Weights of a small transformer language model.
Size: 9 layers, width 160, 2 heads of 64, MLP 320 SwiGLU, vocabulary 5033, 3.76M parameters.
Architecture: no biases in attention or MLP, untied embeddings.
Training: a variant of SOAP for these matrices, 130M tokens.
Each number is 128 + 32 x the weight over its row's rms, rounded and kept within 0 to 255. Layers, rows and columns count from 0. Numbers have three digits each. The size before them is the row's rms in percent of the matrix's.

# layer 4 attention value, 128x160, rms 0.059, rows 100-127, columns 0-79
093:157131178097183144144129166156112121106116160094132139116137092155100162101199136128101129095105111139128082104099122187166091126093088111131157131097099169121108160113166107161141105119053177072159106150147061127180149112095170190163166088
094:072125157180137165144159067117085114150178171090134159131128121093065144104157114061100099152150186083053143152108092140135126115059047110095138129076170157172092136138132147123097104149179092137127171127111150120148135103135120097131145074
091:173159120102188100143081108137152128057166108153135136150137153124147103111154123125120192077112161139136098141085123129192172163117111152132123149153152106122086133129074089167144088104168169122134117134113131126147070080092071106054088100
092:092116136117145120118127116087124158100191149154147096095102160086127093088124110198155163074152158119122107177129106079160106116106173080135122109215106081135116125152139110197200152140123137137117096141146133106080113071145105158157153210
096:147203114128140124087183140139112139143140136138172116153117087121139092153133146119131125218142166147101120163130115100129158120190085139099069151150125142136146073161108144111113138156097114131148148120141099112154112187129077134146077165
109:119136145148137146082173087097156156155096064082084064104080135086114152128153145163095138085123155139118115145115142130125090109093174111169125135154127116095153140152095154139154175164107146055179125108144094117116144053159142166118149160
103:182098105128124137126146104144156100133132133167103126143087165089118143131123109205162151189103108076162136082158103144147180162152172132148125176121105128107108048149102178180119166145128160048149164099128107145137132145086134042116120148
097:130150105157065174132164140135116127161095165130188119108108109145145060111101121153133131168182066202136121129171119116132108131162140173159159150094174145143136121099145193123166115083038168159139107154139087099098126091156189067130120107
102:076032146100132128146115055089147077127136105141110138128153157077123097157203156086106178127121100210123086102140156111073128125115120116143112067121126173135125151096101117105098097201172162159149166140177130120065123159155154155145109111
093:154107119119136106112168111133110137167123180163078114184146082120170143145149206114091121140110182130197135185164097115158133158129088148146136131136097176102120182113154118147143089017088119112158147128132128142096179172151098160125131154
103:092059158142125090141135187070068105130106151110131186164116171143106111136172167149167154177154180181120150132157108110144168155087133149120190096168126109153117200070160135138085112113129161132147118138143110148105147111112143159133167136
100:089200086192115083146100129148129122137102131107139128138106112119031136142108102145093135133134160171075124066109153153102156126078103134161187112115142080104108160165134137123102149149115141133110121114156138165097110154114165108133127225
097:090142147093150120110081140117103135127090093097147060081131128122131151161219157160040099173132141148073114135098132158133175141180118114143133145104121126136141153087148166079132123149082124181077090155159182130161155080104147142142102114
107:134123205109134117044082133099138160111135178117083142159115104138126152150176155067073175125170038123142178149184155162131126165136155078107095156149145120106104061153192126129125135124136158091115143162132097147100131153093085130129101101
092:160123077179105143109091081146126111087135163132138124166216146132147083150176165086085094111087127078081077160097128169103092106132080085121136108115160120112165092113104137157108068066061086157128124127106099180099113146157129166105185126
092:180157115107156111085129113095097139108108122124145150092175073100135122116142121106158152086127130133178106129100107110158116133118121094135126161136102132104086111102209140123108088078109146132122140173127137148158151119063087118088180118
099:109100113152070156079143118156072104122107194115083165086102172128101110143119096073126126085085031129131133155138124119157126164122132145164110150128103110150130162139140154132085151167159158100148124128112126123124132166048149101148139103
105:142110074088113121094159115155119148100071158138070100131103137118145099163124159104087138110142202121149174118137180080175099132140112153068141152103075191173118132137173082143117156118134128123149117150122120118134169197163160124125142166
099:111145131103130113102094144106062130160100101165182130105150164126137185149122118139140156176075153143159170069141162125186158133181151112152114115169181137149117117082091181146071137086128128122137139156141108127123100128133102107193147121
099:104129081089063131112111102101139135101127122151086087111128101101114137112146105160142184093137155053103133077117115186117098145172127167158133073112091135136171141092130162104090108083129130130172123154136162165122218146069173122163083134
090:139149098115134111130105137108111136096152132158095116140192150153138153141137109148158173109138205139070127146149105130134134120190108153176127125123093161182066148095109169170088108085160128134122162082142126188126163149166078101053135193
108:142129225164157140101151124109064129127152148086132149148131144134126103096131089099160121159151209108126121139124114184138087147080175121125132121108057144157100153120136138129084142121136104156153083118140189153107096149127067123151113046
086:080201152098081129186135110135153161165141080110120112124126131156143157138111152091133141097161111163120121104158176113156089097121104120190161100099138140098139108122168164125166123171103134150094139184102138082028164145068168119151137170
089:154156138148119093127141114121181141113157142123137118131134150135134160097125125127160138105143178191026123159137082143119148119103162123101134150176142163145158121109114139083112077194135171132132123125135068208175193169150107115129121075
106:171085092138098079138141114147212178130107097162111124068131139155130095166210149121147125097140175090163098168139137119142139139160098120123102121143149146141115174088106146108158098142132126129121170195125168161139161167147148102104105153
091:123159116092110138130138082159094109182124090186097125103081099101104235137100109149088149136169159142128178104123120117151138192136123097109145140172145123127158140070106145134127049179148094129159089181155081117153183197104080163127143170
101:084123092120113158158174061078151156141123095156131137164159091155161089134142129143171126100187151110062135151121163138144114147117107114154135151124140191165099190151123152141172156145090084166110145119171130134139127127109099129130106126
091:138123174122115138106111085067066120107156124087156144163115149129104113132107129032072181026138073199156103142143177135097095119141136129145106155105133116130093061136132106140168150099123139116075126116138149128125072120114136158136109106
# layer 4 attention output (transposed), 128x160, rms 0.0552, rows 100-127, columns 0-79
088:095104144160144152102110110134195131146168148135152063113124138131117123143125130108116119132147166115137170069068102105128098121131136147132100131126106166165089132148113123141119144253082117139124123093127119137117122170126082092163160187
083:176112100156118107082070202125146118159114135120153094103101129151196139162127115139154106189091083170137123154166154123149131170132141129173192148095117182195144147114155115107175200131163133129164159102123153159126129147146101147099132103
085:105048171162109200159147127070134112120200159128111101105088106181113093111148181102135128119140074140144143073161102133141101053170139156117127111117056160150163111128076120150146144191098160111118167092064119183128136151167130174174064118
087:137118080103086142134213088107154087114120100147129120092096069132122093148109130131162126155166133102170106089134179186137186161156114166137110094104120119130145104154119118078091118089190134033127122154215102177139095116167183172146154077
084:165123072125098117170145086147093137131124131165162143121146094155117091119154105117126095127147100162075123084202151159167110165093110103175096099084124167104114137123160134124173184135155203113153165143070146119092159136151141169141117058
096:105184070081117122135105119137156113144115193126157125144178162144144140182107102140174133100106116100115122152098153105150119161159128143144113121042140119155100106126046161127088113091100078129150111116217083157138162146129075183121123141
090:083203120141078095129146113167156157117132110101113193087147104126179141111154181150117115112091103191134090127148156094122066148157114164116112144163111133126142102161101095084089107111150155174103106139064156107120145166144118182134134165
086:135183109117196105083143067052172110145099078128135099157124097145129173067161112159117086097081197093093108135162112113119094161133134105144114097117089130106152142183135070167092141105100145161099125145137085139110120117139149118122182148
095:098173124021161101089111161121138137148098156120131131164101170136152142198120157102155177136121132109158152131114092127142071155095118130124125161120114110079111115174089084145100094117162117138120091157129157153176100143119144090089100123
090:142080202132093115164107147110133145162146146148182154159112130137070098084077018156160099121170140165122134113132175096118157112171164078158118148165125157104208147088137146077141206182104142118158120151079136108097153133080119049073142139
096:061120207115094175122087181100143120129115152164121068113104147130139193132117099141150096136155119043178151172130127123115109117113145092095118063096055149150117077164143095097106169135128090121150077097096141143106105143109102070111147064
094:160144064159082072115140172134123092132047104177144150123099129065204077130182146124050176127157113095197112167086186135142121158176122178167126125090188197119188111125085128143142115114153101118141138103158098146104110160100138160153141109
082:153097104123145157125138099182165171172153179143107106108110073107115149150179094089153131074152175105171187165122050123108049135047131151094078121134102164138023092161118130136129106150115146107157107068129095159123172072127073131123133110
097:105126110108105140199158084142163186144118127169159127147158143104086107128109159149142056123129138118131189081110124105171135117111169175113119124142014122190114128097118185135110165160153117124144084096074167151103139119103119115155063121
082:142092135149138140097124121103118120122121085195177136167138102140131112047076110111164167231101153150064148128104158097144137116117148125130161176131118180100121156087103122158187174143133099091202189151136148089126152158181135108123139183
088:104105069166078098194143106154135083142144121147139108123050116104060162101150120110151100140101166110103162113113103171124158139097155173090135186142113190130204113107163122181098160185186152134120109091074168152077144155144091071150128106
088:108190130080184092109125105102125113057157130085157120193165173117178094132106168172056087156147138128117098171085097097134121104128107119109127135124093110166154092133129153166149107107082153173094058096128130100109119152140140106134091108
096:179148134172120127172140123110113162075201169124125151177110120045142124082165139122097107095189142186128085163124102142181165129130154132168082076113099093121124124105151100217146209137052101158179145101091142113122135126118091126121109113
088:082108119146131159122115110123148152135104079122112043101059131179186121117117112175154127116164087159109133118109125155099066161102198152072120113151099096130046134148121191126106113138208173109163075094128143170166136134104138168136126128
090:142127155129133109104150102174085120111144112154115147173072128105185092138134159137186087092208126170132105144032139094121102143086135129131145171088109088142102130124150069120108144128061141168076100112191171117116098064148114103130139078
089:101124155191114142155066175104148120093146121151098099089111118141136142135158053117138072090175099108135134127080085070140138106115138085122100150140131139089118093107110109091157154137094122189159141189066176164088161130173134151145085083
103:093155109151115177142056120131121119145187153126114050139113125137121165153097112096145113116134128147133147129131122093152163122073146130100065157160166143165141111104187112057165141168142088128155161071078113099170066104182165185141084146
087:139149171112126147097145149088160149120087165181128111127103122057121134152099130143083122063117115110115101094078152163040119202113187143124162109089111087198099111178155121124092150144125153132104069077200094143152106138101149114128099109
083:111109121094137127140130124048112141159148158170144122110137132178127163119125106104165156177102055142195208112119089121119096098185134168163126121115069128134100099137137135096106150100178155146069067120149161117128112130121155120129137065
100:127084174136084126107161180110124114163158162125151117189081122102109117131107081135134217147126100159174095098112130099081048106143177076171125161127126117094179123124129099129176168184160155136097141147121149180126086156129098171070080047
082:116081134123159147176124094162159175163117126176134117112048147144174125160135108111174134125176095141109093106089125179090100160129171145162120073077158074179087145172148124163110154127109199081084029114170137099142140105081164166149127077
097:152096131169094142107096133126158111090131174156110089136108118100098108119097091203139140138104140125094084135100123144116118178170170111218161095107087122162122089166111054100141109155133131146146130175140141121083111156187177141109166175
082:114198098096133087159137104105158103146092080100118130116190109134038115131127138164143092137114165134088156116154098131159118121126190104079140135139123111134136112094146147112112150143121133131126075098144168115172198090093160111169099161
# layer 4 MLP gate, 320x160, rms 0.076, rows 0-38, columns 0-79
118:114133111099194079196088141098150139161151070115111168126104109121106173098109138142102170132075171056078184146125109085139115101132145103149100131125132128149116146126102168166193128202093121112109197138099123175151095150093136113149129113
105:103118153112097068085142130090116117115144052123178155159150085145084129117123128136136142135138141158176102123162160102127121124131137156166089122140110115171147069175102145157086139069124136177095127160126093092142154155112099114214189116
102:167114134145132108090157109118140139134117149116146202106082154107160101105137204100142183155098097114055138112192118139122098148174164053121105121124148060147074186113172146159141077165151135120120111128106076146122168065097098099137075140
095:146128173150146119127104170169114168173083097229144141129074175142186095091125076154151096103146127110124130079153082156100078130083134151097187141078185192117146093110117179155134133112065139114126077122172113125180088147136179119148123060
096:104131173175114160123126143134119166072111166118146105099081108055177159127091120096134085087181095113125157083127076116142120138141137116122089128142108120133109118061155111150106118059175106160150114134081119121067108128112169184095158101
096:164127170129106106146162110136149157127163150062141120107192098205106211173118167205151114141157102117124125096206090113134093158097090100150099174143119130178085133090108133089121108142116137151095127135184128157150141139132154158121137178
101:073115141104142106119133119109121112143062142093089140090106106120187147162103082112117168125163093170158130106070160083118131085065096091075132117140115140091182177120122117148141112096157116139101198131117093080128162097124162141160084182
099:109110125121154102153123087118105131129179054197136088097138158120124168086111101124146170130125103118139129097090170106127133127124148135160081106131119148160085086119143150178117103151099123167124102114113073138118124122150152151082186096
093:104152161158162068103064053108111057104138161149131196138124125151111136087099125073124139201122108101108143145077135117142166104149078155137134176168128148134079081088123156203110132146165064123135129110117143082184151163104095149093121162
109:137154159128097115096088065122106128175159209132151096150076096138135137127119089143192171117126114073044128127171080130097124142159109111150167124132171141119072121095137122141161102133092143180060080120141124074103144092125078092131161154
103:103158128098075099120120099153151099093104093148146131156134136167134137113112159104167109215126131099127104107042193091136083131166120097174125139080082116116107101136119147139136116109112116143143129099175132133126095149137154127127161107
130:167100134134151134134101139151108139122153100118145170153152097137138096086125102095094075147137157146129157143143117097135173133127116124131118140152177140113154149102226164090163187123144084119146101119003138116157160119122078081109119129
094:128101120133180073133114115122077128128110170100222112168112159116108142155115139054150126109112149147149130146129134079104109038056143161142172109113102128099131128175085108172160123161130094148128089038167064100126101116144077121090179111
096:102083074155154129080148125108091127118118129146176134127131117115133144117110129080074165181135139159152152142091138113165133085150135105150112106125114167125175091174198114099121167132151141157113161110077194184160102142125120117144115069
092:111117062147142113121145162133137130075111109164088133158117165143178060120136111113126080098168107156120109054113164150121105143121140099156183103096103135118150115147118168123079114156164119163108136148089091036121147141107149121166059068
094:168152173171134081168110143119138151125095181144159156153134113091150152107133173158129106175117127052136120163155136083110069084165158148110150089147147145098108188079079142115144139144141085124152136130131184154175178173110165134125133139
086:117097141155131139132114128079115140137178173110111076105130139183137090124154170095104112174123073111128157100227123181174099050077137104111104106108153081107129185149092180161158121165125136100091046141125158165121149112090108123095123090
108:090142080167149116152136122129128158183119205110099175131067084089122088181120086093160127145113132107099138086159104097131137105157117128063166092189141107089188147140113190179088165198162092105136161109107090156130052148087105145136093095
106:150147128119103082153163147169160106125069173083158081145123117128090170127137165164135154092080168174102155125157105132140112139135124081130146076122086138092192138142042102128104141079178135112136141071146176140100229169111134139088090133
100:105096123126153129157124097105067145167157098158155096103124140199199115073125149135123160161160118134118109111091132163111066111124094123145103102096090162147125114123116107164132122081148065155168097128053072131142105150164156145167098122
101:165121150086195183165107153161125135121144113107116116097116159147184086131133144098135149132133142134075086040111100170146143071143093094087116147159081157149093109111057193102116081147107135128105211124143123109169132118141164187149098155
103:152124170110139083184141148142048125133109145111111149107061134100151148079147117145193191112118186154138095182138073182115129158177147124171105067151131118084099144085124170192096148126131192129100124167156145136160065154097117187131092158
112:144092137141129132103130124135156164199113146146126162123127075153104142192073170143095129122103149119138078103147074139120109157172122154111108130160107137171140165156082115123117078150153136134112076124066111080150044114203126047125156147
102:160092120188109095203187084161121121106037118136135127149115096121150155166068133112129121113076113125102098132112118136160102148160134162103087143178126130140138122099180170112139174097182153072113162118124171117150143118126082162187104170
122:133156137159124131112093108188146087170165129106082105137179099093140161092146095075152187078174131105087141160130111152103192171142150138181085136174181159131105118126125117102158126092141103112132196111089132130098136129108074100096119150
093:197125162181126149159106110124115138116116081086105123138160117159186129107119117132092151124155122167057086126121079092123091123213097131100083062143137152112070144095147097099129097154096103163064098089104077089081115152108134106161129203
104:134083109149066123092124123191133160132146148096122083055135121077137118077113164125078095116113134187113153101175104076120176076105167145149095111115085070100139170082150158097125134143128156117053131145128176119185115143149110175112105154
097:137184182108099129172112082107166167081139139030114112108135127130108140133049083102125108116119108204114112135135097087151124175150093175162156138136160135077076127128145095112177125078145172123065132118133176132125129107119203099114126133
099:106123087127119087144113099120100184139117100168142168073152106162218120149112112173157175092147117097076144089153080109124155110144090147145115163130127102156140162138096119110088208098140065165147093096094119107120141158137099119180143129
102:097125188146126122138153089152123165130196169050130150126133147103069153141145157132116115108149144150108094119162050065092168118127095127080142154150104170150072140115106186116131161135104174133085133074084157113120085139151124155105079176
094:068133185148027109118146150074132181147145096126069106114091099208133122142140148119142132114147158165166122129147165202118138144098130115165153126130140073148077117137082143138138166134130130133153114077097133080085126108162135126180130149
105:119212121140158130125097170115132119110121114138149108108190151111185119120088147148133089117044088122080115144108134121165150112121138152115153129200107160131138133115076138129170193151130110133120071192184213084151139088101085191160147166
079:114125141074178060132220223083185095127165149135098116143134138163091123111134123109127150069115128094094172151104140139126100144145062210088100095117108088119090159124123163167142135114122093083128138155136115180142175085124129126164083151
117:150133101121172177140085110083099164138180104145136170136135121088155132121104158111123054159120139134114118130154097056123140129165113084151153093087143154120158131079174113143192208105085062141160112108067154087122119127143117043166114109
098:119034102178149150185150135176116163185081123168166113073206094168131151113098164123143155142130088116121113113138159168154162144108109163171119180148093159124127141164098123132147117145137179101164180091173142100108164123169137121132102102
100:141112185123124172134082113183087145165129135133068106137117106167152159106111161129103079116066069189184173146169104134031118180088105123146102137152158157090077123135137198117139147129137149178104119190117153129200123110170154165139173150
107:129139168153115042099139150088146135080143124137149106160143130185091111142130103152098167137166121153139108083101129111109059142121125120099119104151118162147128141169159115168171121182114120149123120165118121140164157107142175144214222099
095:101134105158097095168135144147105095164131073098082120121076115086108136143150158188117056163118190176148131186110084059096116151155128149165190145104147099130132163103093114137107151130065137096135103087080151164145151146174150124087111126
106:088126128112151138143106112157073208128124095153172069104143172130130133119106184187172162141175104095094071102129157093139114117115172103093139063099150116151081135183152139128099149125166165193145133123108121092125102149135135108088195073
# layer 4 MLP up, 320x160, rms 0.0735, rows 0-38, columns 0-79
114:115129150178110188117138113207085076159154180122137156080136105127121120149126120121157141123154122199184120171120120141130122174118152104130152100069140121184120106139199125117102103141197122092098102082066144070096130150179112112107128142
104:109094077132120099162108163101163159100104133129125093040151099075101157144117145141106131131149077153100150152139134116144060100095177135105118124138100186171168118094068143111184073177121096194098100168137138070088128076151160145142167122
105:184148077136170123094082165150184150123150138199098153093105156172179165027094168157174153167110093118157196133156108153105143129138102160131151127146125114109193136116123190131118211031192171158146141124155131157145106179150128124076118146
097:117136132163130172159163157142143109138156158150167169164120104107071159156080139158172118154127112102123134111153188073108184067131146100120106129117089120168168117138091099065114089165124160104089111125102123104162165174137080160139148167
095:094094115141078171142118147150090166119103126126110100119101076181175108113130174132115098157081088152154131124122120124192144170109113175131168107189147145052164127092090121150108163122026160118137071138166133178195166137167136174164098191
100:169153147157115095081112162139157139080182103055141073101173088165149178120094150139087184115133124064195116114140137151152175106096126158111056159122137156099177084183117138101178164123157123198110114102086090138109133141149084117127091146
093:159139195142154084117097079120182161165119110173118108106117100159086178176082162157104108116144116109066119114111108121105116174122134110113079120129121152120098134090134134110155164106133131193136058178157140145092083117153156139119131082
100:082112189162122095142112091098133115144108084178204111069110128107103113089117151139130127150184084112127111119110167119177125145167163116124132147110163164131053131122140130149131114208144145096138112110121129129074093119119075111103157108
097:144144141144153132186122132101122140164127199145128123146124106098136127127154070158131152121194140108152106115095131127119148163157123224126080211142103149160113171196152118096155133077119180104120107139101183080154203116099166115110122089
105:148103155117076097146132094156090121062124186143179173104105145152094159133080079128162164151184121134182165119189139136166108088126113113149143175147137129166107133097118127139130174172136105165095120163094135194129096151149171140111166111
100:177152140148126103155136105203101164167087140143117095169149129149058107104114083165148113202093097116170147137141160116128137109126164154168110145171118130153098079146109149085137143149133137202083094141152118070160128165069112117120130182
142:133092153118150110104112118126081166116162134127143132162156132167137097097104144094103061183123125170137143127132124088127136140126169127094120188111126166114153152113209144127148190135147100133118136112035156088134143124159142110142104105
088:157120095132156146147127139084114101086167154096130100218139119107144103053125138124161057150067175119116130136125117212138121079116053137105082095146140085117123164154107116143158097108139086081155088121102085186152146148144057135087076146
099:127160104129156167106086077103064165133152099130154132098130184160167129125103151130127099159108097092119109142160051104158182127169137153140151133082127136128157149122151144125220115123090064158070128144125200107174138123140188118110051144
094:102076138156165173131098080120098129134074121149189100130225122075180136168128096200146091135136113089086122092125109101135129150094086147168137164153084126107158117138146126145118162122116180095158154069169104161110172146158115144176105183
103:051098148127143089143114170152148191114098140124137131130141170075065173119113123164159121075056131154078110124154087094106136106189136101143127143179095115152095156126123117162108129125142121120096105120126072141137163147135139230120158109
093:184168101146158144128097140122140145138191147088135116117080110141061115174168092106118091133119156135122219123140167170168099101108113134122144044087108137086100123152120128100169133158161187134159145154100213214140197171124155169204129171
106:084077111133094147099105101118182118122154092106191105039144136130154141087087171171060145089133147122096158151077105082114098138065162127128140148127112143144110148214143141183099091141186147162136153177132165064113159108168167140148170181
086:090068174101165208128086112161075139083100135116134143167145191114152148114093142157169115131116067173104108131140170122145138105124091117147119169146110170078133131113118201166121130152100127106102183200142116100132112170108106169098114118
093:129093128168186113093110152107086091164114139118115124144131153141115116156139169118136085124082096117145074105151134122112108104132048156132103111147136110156141205138081162116133149078140169193189102120090126067228154158169126154106129196
094:166132139121119082114150080126123095166190096115177128162136103104093145125138086184158181192136193106087109107130116094114145131115121123167132120100110109147145125137161154173126131061126147140098168160191131232131195163139116090089066093
103:137171176125149135076147065120128146115096101122106101126116110115105119102121178185143095131156161069103112185156113119108119120113204124093038126123166162115123100119137112152066140129132146160134093150102074138088161142122162094102173089
103:152085149102109043172146140126161105154134146172147140113143118096117122132112126174173154115092112099115150132120135060086142118142144167109069025126078134127117084196130112129112169119115075160091165065094135174127073156161131131136143110
097:056166145090166156138130082063189121150091142133165103084167127125157161073150143159134093104152152083131124126116105136082118149144118076142107123133154203147168137104139051180088098158111122152192158137095114100128181145146168101141174118
121:152071129178157104122086162071116096087121136177071078162066157167145148168120113202096156207123127145129148089113120121169078075131140085078130134104125098113144126104120070129170133118104100141095164092155154077099111091146158055156122102
089:172157154121062084146121117137148073142085120071129104174108132123085171135147137067132156114132122109123100154094220111137148107153060190129113093108131162133133111108141080124157140123071090113083167068114111109116179156100110109090153165
093:145108179098072111125186126099116113115150177110161151169059105145105103165073131075162115128163154082147130148162121145125143153118120127126166125154086119095168119137067121146134109099165135110193125110182148150186068085164100137081109097
090:096099134151124160116125088137126121134198104140152102171104101116145133137182123149106167123157106063138103170102129122080081134147084162143112144170145158131140138168106194117109086145132118135150095125093141133129110123128183158187160120
097:171131146134097092143058121062132077104092175122054165116135157150120155118128097122152132090102101159125155144116139087144129159157130127190134111144052147100096071127079076117181106063114088127101131192131190134071177138145149142141066085
098:100119104125148151166202105144118086114080119161095108146180092065122177130085143114155157158139191100113132074108125150179186111183120063176152101179111116105162081170145100114142113070133084132097172153169125205119142153117111199133158101
100:142167099151193151097171128095132098117106112122128146122186133112143096129176211142149142151163161129155125139141095156139112127093085139146148159126093116078190123143132111124103140119119142136144074085149106184087096143111044139126105111
105:113143145114094165147081174138154082136139127087163152105085189178146175137101156119140089186044088117163074137163178160142138121073154108123137134128093114123147124177059110139125128102090147152149125134137143204093102105080120160125130160
098:163167138085195065141197106121133158191077101089132119161133168112088137127138114132060107119151103128114193173156121197194127179166131120102183105160161138111152100148146120182168139121063121140131114090115139132186124075104089091084105143
123:144157149166046111139090154067116139149135131122106125125088142168187118122101108110159128096142086065176093139095130135171076105111163137132103082099205083144096128132127165130119090112133164062133121196191146143121129098091101094118141119
100:139151148122142070137100142082146143169078114162102152172114139084118134118150116158153097142138144092138170151085073070189111149106145120161129135138143064141148066127151118155142124139159088124171114143158133153130123137111105095133076117
096:158116155125137156113130144158112104190140196168062125158160086140159153092115106145143138052109078169190183174177132083096113076099051087117111126157141140125135142165159169116176111135128158125178131160112100135138078124161092118099160130
099:124104118152162088083153070109083152137075148162119074138121100155158112172128105072123142096111116146170181115167135166135096148129067144129149148126107146121132109121120124090096142115113105173150108098122083120101157118111147137172120163
097:153134179113161116119142116162108126062085159110105166121092106105117085117077151109129107089154125117112190093176184144115148072114118085127127144153082188075108086110143121136152122151126115144079153210144124155081142088153169126159084173
099:097109179132127119164112085148090113103145162159117208133110191098071130150152109066145106123171176188156107138153141114092141186060092126148139165168145068157117172143115144145139068157143106090154128117075135149144147072136084146134084180
# layer 4 MLP down (transposed), 320x160, rms 0.069, rows 0-38, columns 0-79
111:165164132126128116143131172139170084136098145173130140085066105070091052143117064119096106136120059146125161125126151120107181154170164162104160063109101178115097106148126185072177136084174111086121049095139129082127151161101144160115196149
103:112114118177108150120159145181156174108163151164100115140094133125183136097208126142128177104193089118126130093062125147116128132129091116110108086159134159092110144083206103144073101159104103052125106096113173207109147106122109138075182136
103:183094159160087127106140123131194061132144146103070088117117073112131144103096167187097099140162117122152094189135145103208160187131136146141167101148096116064137134143133103204071156117127113209111106121091094138159136127081089124187150102
097:096077098138094073088119120088145197113097168167124098207060208126165114091148142152121129169125151098111144109106087131128113132107157088111046070163138207125147146150149055102099135103159197124177136122149150138128131117136171088159149076
097:173151152134158111090190104150160136141139075115130102094091114102164147199135130205106093134089066151135107105172132155158117162135033105048152136185128125182198088141112167122114124104104162150149123132106151122113122099092106098117073095
102:150141146142120156138119087165121169122121109145157064089123086152134143091048084140111122150147080101069177143162131060150148129135126085142142119111104063127141102139160091097117140164071146109160084089106169160153080086126099086088108126
096:161077082114207120147156118063152143129173114103195116086157179093125162187140156143106108121078135124144173168198116070138107131173141169098075115154155150188161086104140109131145155131117098141156110078065131143103113200122171126168116130
102:106143170158130102136081144103147097158100095126144171189099147136103139069111087104075114136110126108124110124140198147068146169134084105066169204113153148128140131107150123110134097185068091178123158073158086120135094144119104133179115134
100:182181156143050150134144137143149157107157074083106133130077091090120139121147141133173123095176146119111165109163144154169124105117187106152119104112104121131115126100077152141115144137114079131144152173133138151068108121174147129113120104
096:106128117138179103083117149130160186144154142072144120144109128124116132126215133146152145131088157134158182120078109101103150151189088170130105116119101190121190168103125182148104096103115147123145135134130122101147154164104176138143073115
104:122123204130122169096137177083071134106145143164149127071100123114096104185172168205106092075117133159116130118154101098119092109112159142139108132166091133140090114201098142112129123146200114208095093120126122088157183182118112120172056130
098:089109136117121108130176093126122113112145106155157117169152137162079116089106193060100149108070121166129114119189114132173188142122147148139171112122116138091217147086173131115154187161137094098102136088097140069096113148136137151176096112
094:114159162123163156164132165090115167083122142125079102146150098135104117067131132129088141102092126101090133118126093166093128173121133154153047088131188122137117105130151160125089112143143187062144070223101142162126134142046134148110081161
091:134135129128120108138100120105114174128160186100039141157079076087072107137158066123096087032114151133187156153151119123125100153148125148121126130134116164121153170120117121105168133089153127116112100061097085091118067098161094153099110148
096:152120167095122179112112142133092138155159101115096120108133124170082176169098096139145144146120141141087163116124118093151158107101107110130128069174139178122110167156212108137129134130113141096147107071104142133096109181139089058140159108
108:114144155103169135140100090153128167030136134064099135181165136148161166090148199120148145104096114116140142113131047137140115072096110164141141157134127155137101159127040138162136125087144106141149149112071120153102095161150128149148125117
095:117211104136075175107150120153122170127166120052141107151190177089163122130106139138198180120163143078151120090107137152143110104108033108174110116136111101143112143128154074106125183122118111129142123078189159110124142138123188125167130156
106:123179151121112101162163163100083091085091165115136133188126125142101133144179171122120116075130126137191096191142141181142138100149106139164139120098112175147168166128109102150125163119130080100186110135136159136132116123103117122154141122
093:210159094187121108069101135158177101137123149154082093123127105120112109205168167119108115103127151087172161151153037084112096101116098071066154155138153138154167163170141150206099132154159135094137143063161156098197128164155155107121118128
097:147083155101126129069155113120098093090122102115153135157066125115155187167111112165166161164077094123128135165149156094101125175163166145120096142176149165138107098128097130123175112178098168078141156174238062174168119155130115145108113179
098:160111109132067135169118144155136119085113176125128058152114128152092088140089125059110131068187110100139117117109154128135143123152127136141166159120122119096150123109119145136176151160181126057190137120131148095096126129142122162212117130
103:139101137141166114080144107088132162162083076136126134147068102107235094125112143171069174159129128116078098096084152136112076124105150135126138075148123149087082167158165111152099164148119129144177117122130112099107095134083103190089164136
100:093112156129133183103122076064117100123227148092102104181101126135123082120201140067164130124156128162119116147140124145152117101159182053112116130159082106072148149162114209164108074122094139151145161153164108141145164063113176176098107123
096:214106153143084094111145135116089142133082179072119138155121123123218103152186101129136148106108149164113156127114125149130106128129171159138066134110125140118070163141094201075116073088131176122140109148135116164106135162087093103044143123
107:122120134060171101098115125128151132141122105103109066103102107102048136137192121086084099117135139132162139074123145073131102071134076120138107089131105155079158177116113150221117080159097104091143188106108175123105140106114148115146131122
094:086146134100131136106152114136102133084136137121132129129116090175051133088096140160142117142149143041213169133177152166130136113123079097104149144096096160107154127149194130094135148174168121096139154162157138140125118152090099132120134109
094:097086111103093127156137122104184153099195154134130140066151169092117125180085161174151146107188119136135123098143104106117097181177117152117085102097171117079128132178160158154082144110059128153126114138154127121126103133120113081087125142
098:164186146137100141101090054137109133101104159119104096206096131118194141153129146152148108139163096114097154178152110192164064174170143111102137141161148108136144121063157200141156066139177132151110089184110089170149146136145129121130096152
098:139103167152130146110153148113089184144113093072171133140150073081140204096111157107072122122085088173072122155117140149105119154164195123120155131152138152144129119064092166111152126151134083088091119115132078138062131142128155070139152142
096:161118164170128132100145111132108188090111096080093115107073124161060169157095097091122106122159096126137140129115117110121102138119060132079154171085105102132116146128085158145143146167151156120086130131099171125125072115127088091097109198
104:137184137135082117108191139089173119073137103138153148162124078082098166109198183152106102144134205112076131125123121178165150110136181151176135121091167130100184133152158179169112110151076117100092120084145120135106126145069129140149105084
097:145158105184174105079099121118170135119182125135113102111121149145102156097135149089155119196189159171195140174057131139136109128143132113114155106145082083165155185179164124167125125114067141096091120128131171108159121181121185152187100141
086:068100102128080138136127159171166083092168187143102133095110124204151127167103161142178173179105132083163069120158126106126125127096074135129119156155101129131057175118120148090084068153142142136139146158126097159068161172132154159165111153
085:134121123102112156115122116094140093107144114110082203141100146104139133102116108152146105143134101066128166131090135153156163125115110095122106106112189113135026119131141170129110139112137118061148068180169166128131149118084130113102115061
099:067113145136159148082130170136143150152108132204161179136105126122105130166114161134123071081138154161118082143119120111093075167140127164127164143127123209089215137126143159140178159110122131094122162113122102172161148173149135090125102149
097:141210128125146139137075160135160140091088113141103106103062066133158163107101118128085166110139071087113167154142157137126106162106085189189165134121088090137127099092073186140144201135141121133124137134135130173100105122135134164085139179
098:175065167063125154192196137123115106140169103142157149137117153150152148142111127130111093135113173103119109147159097127153189046132152127182125129150163108109098114084098169134157106133130154120126159153151131132175104083140118124114143140
100:099178180092201126091145132123077142190149119119166061163129116132170158110189129145053136128185097117111096172112150104106136143120204128133127095118128092106060118137138157145126105155133158120167156126179118134197116141111148224067092140
104:079101166081147122124096147129141114146204127173117092155158122078082147123159133106123113129130162126137091109056093128126176135152114126078156122100083101098135246127149148168118111075108069160213191078122121107151121097130158131136094116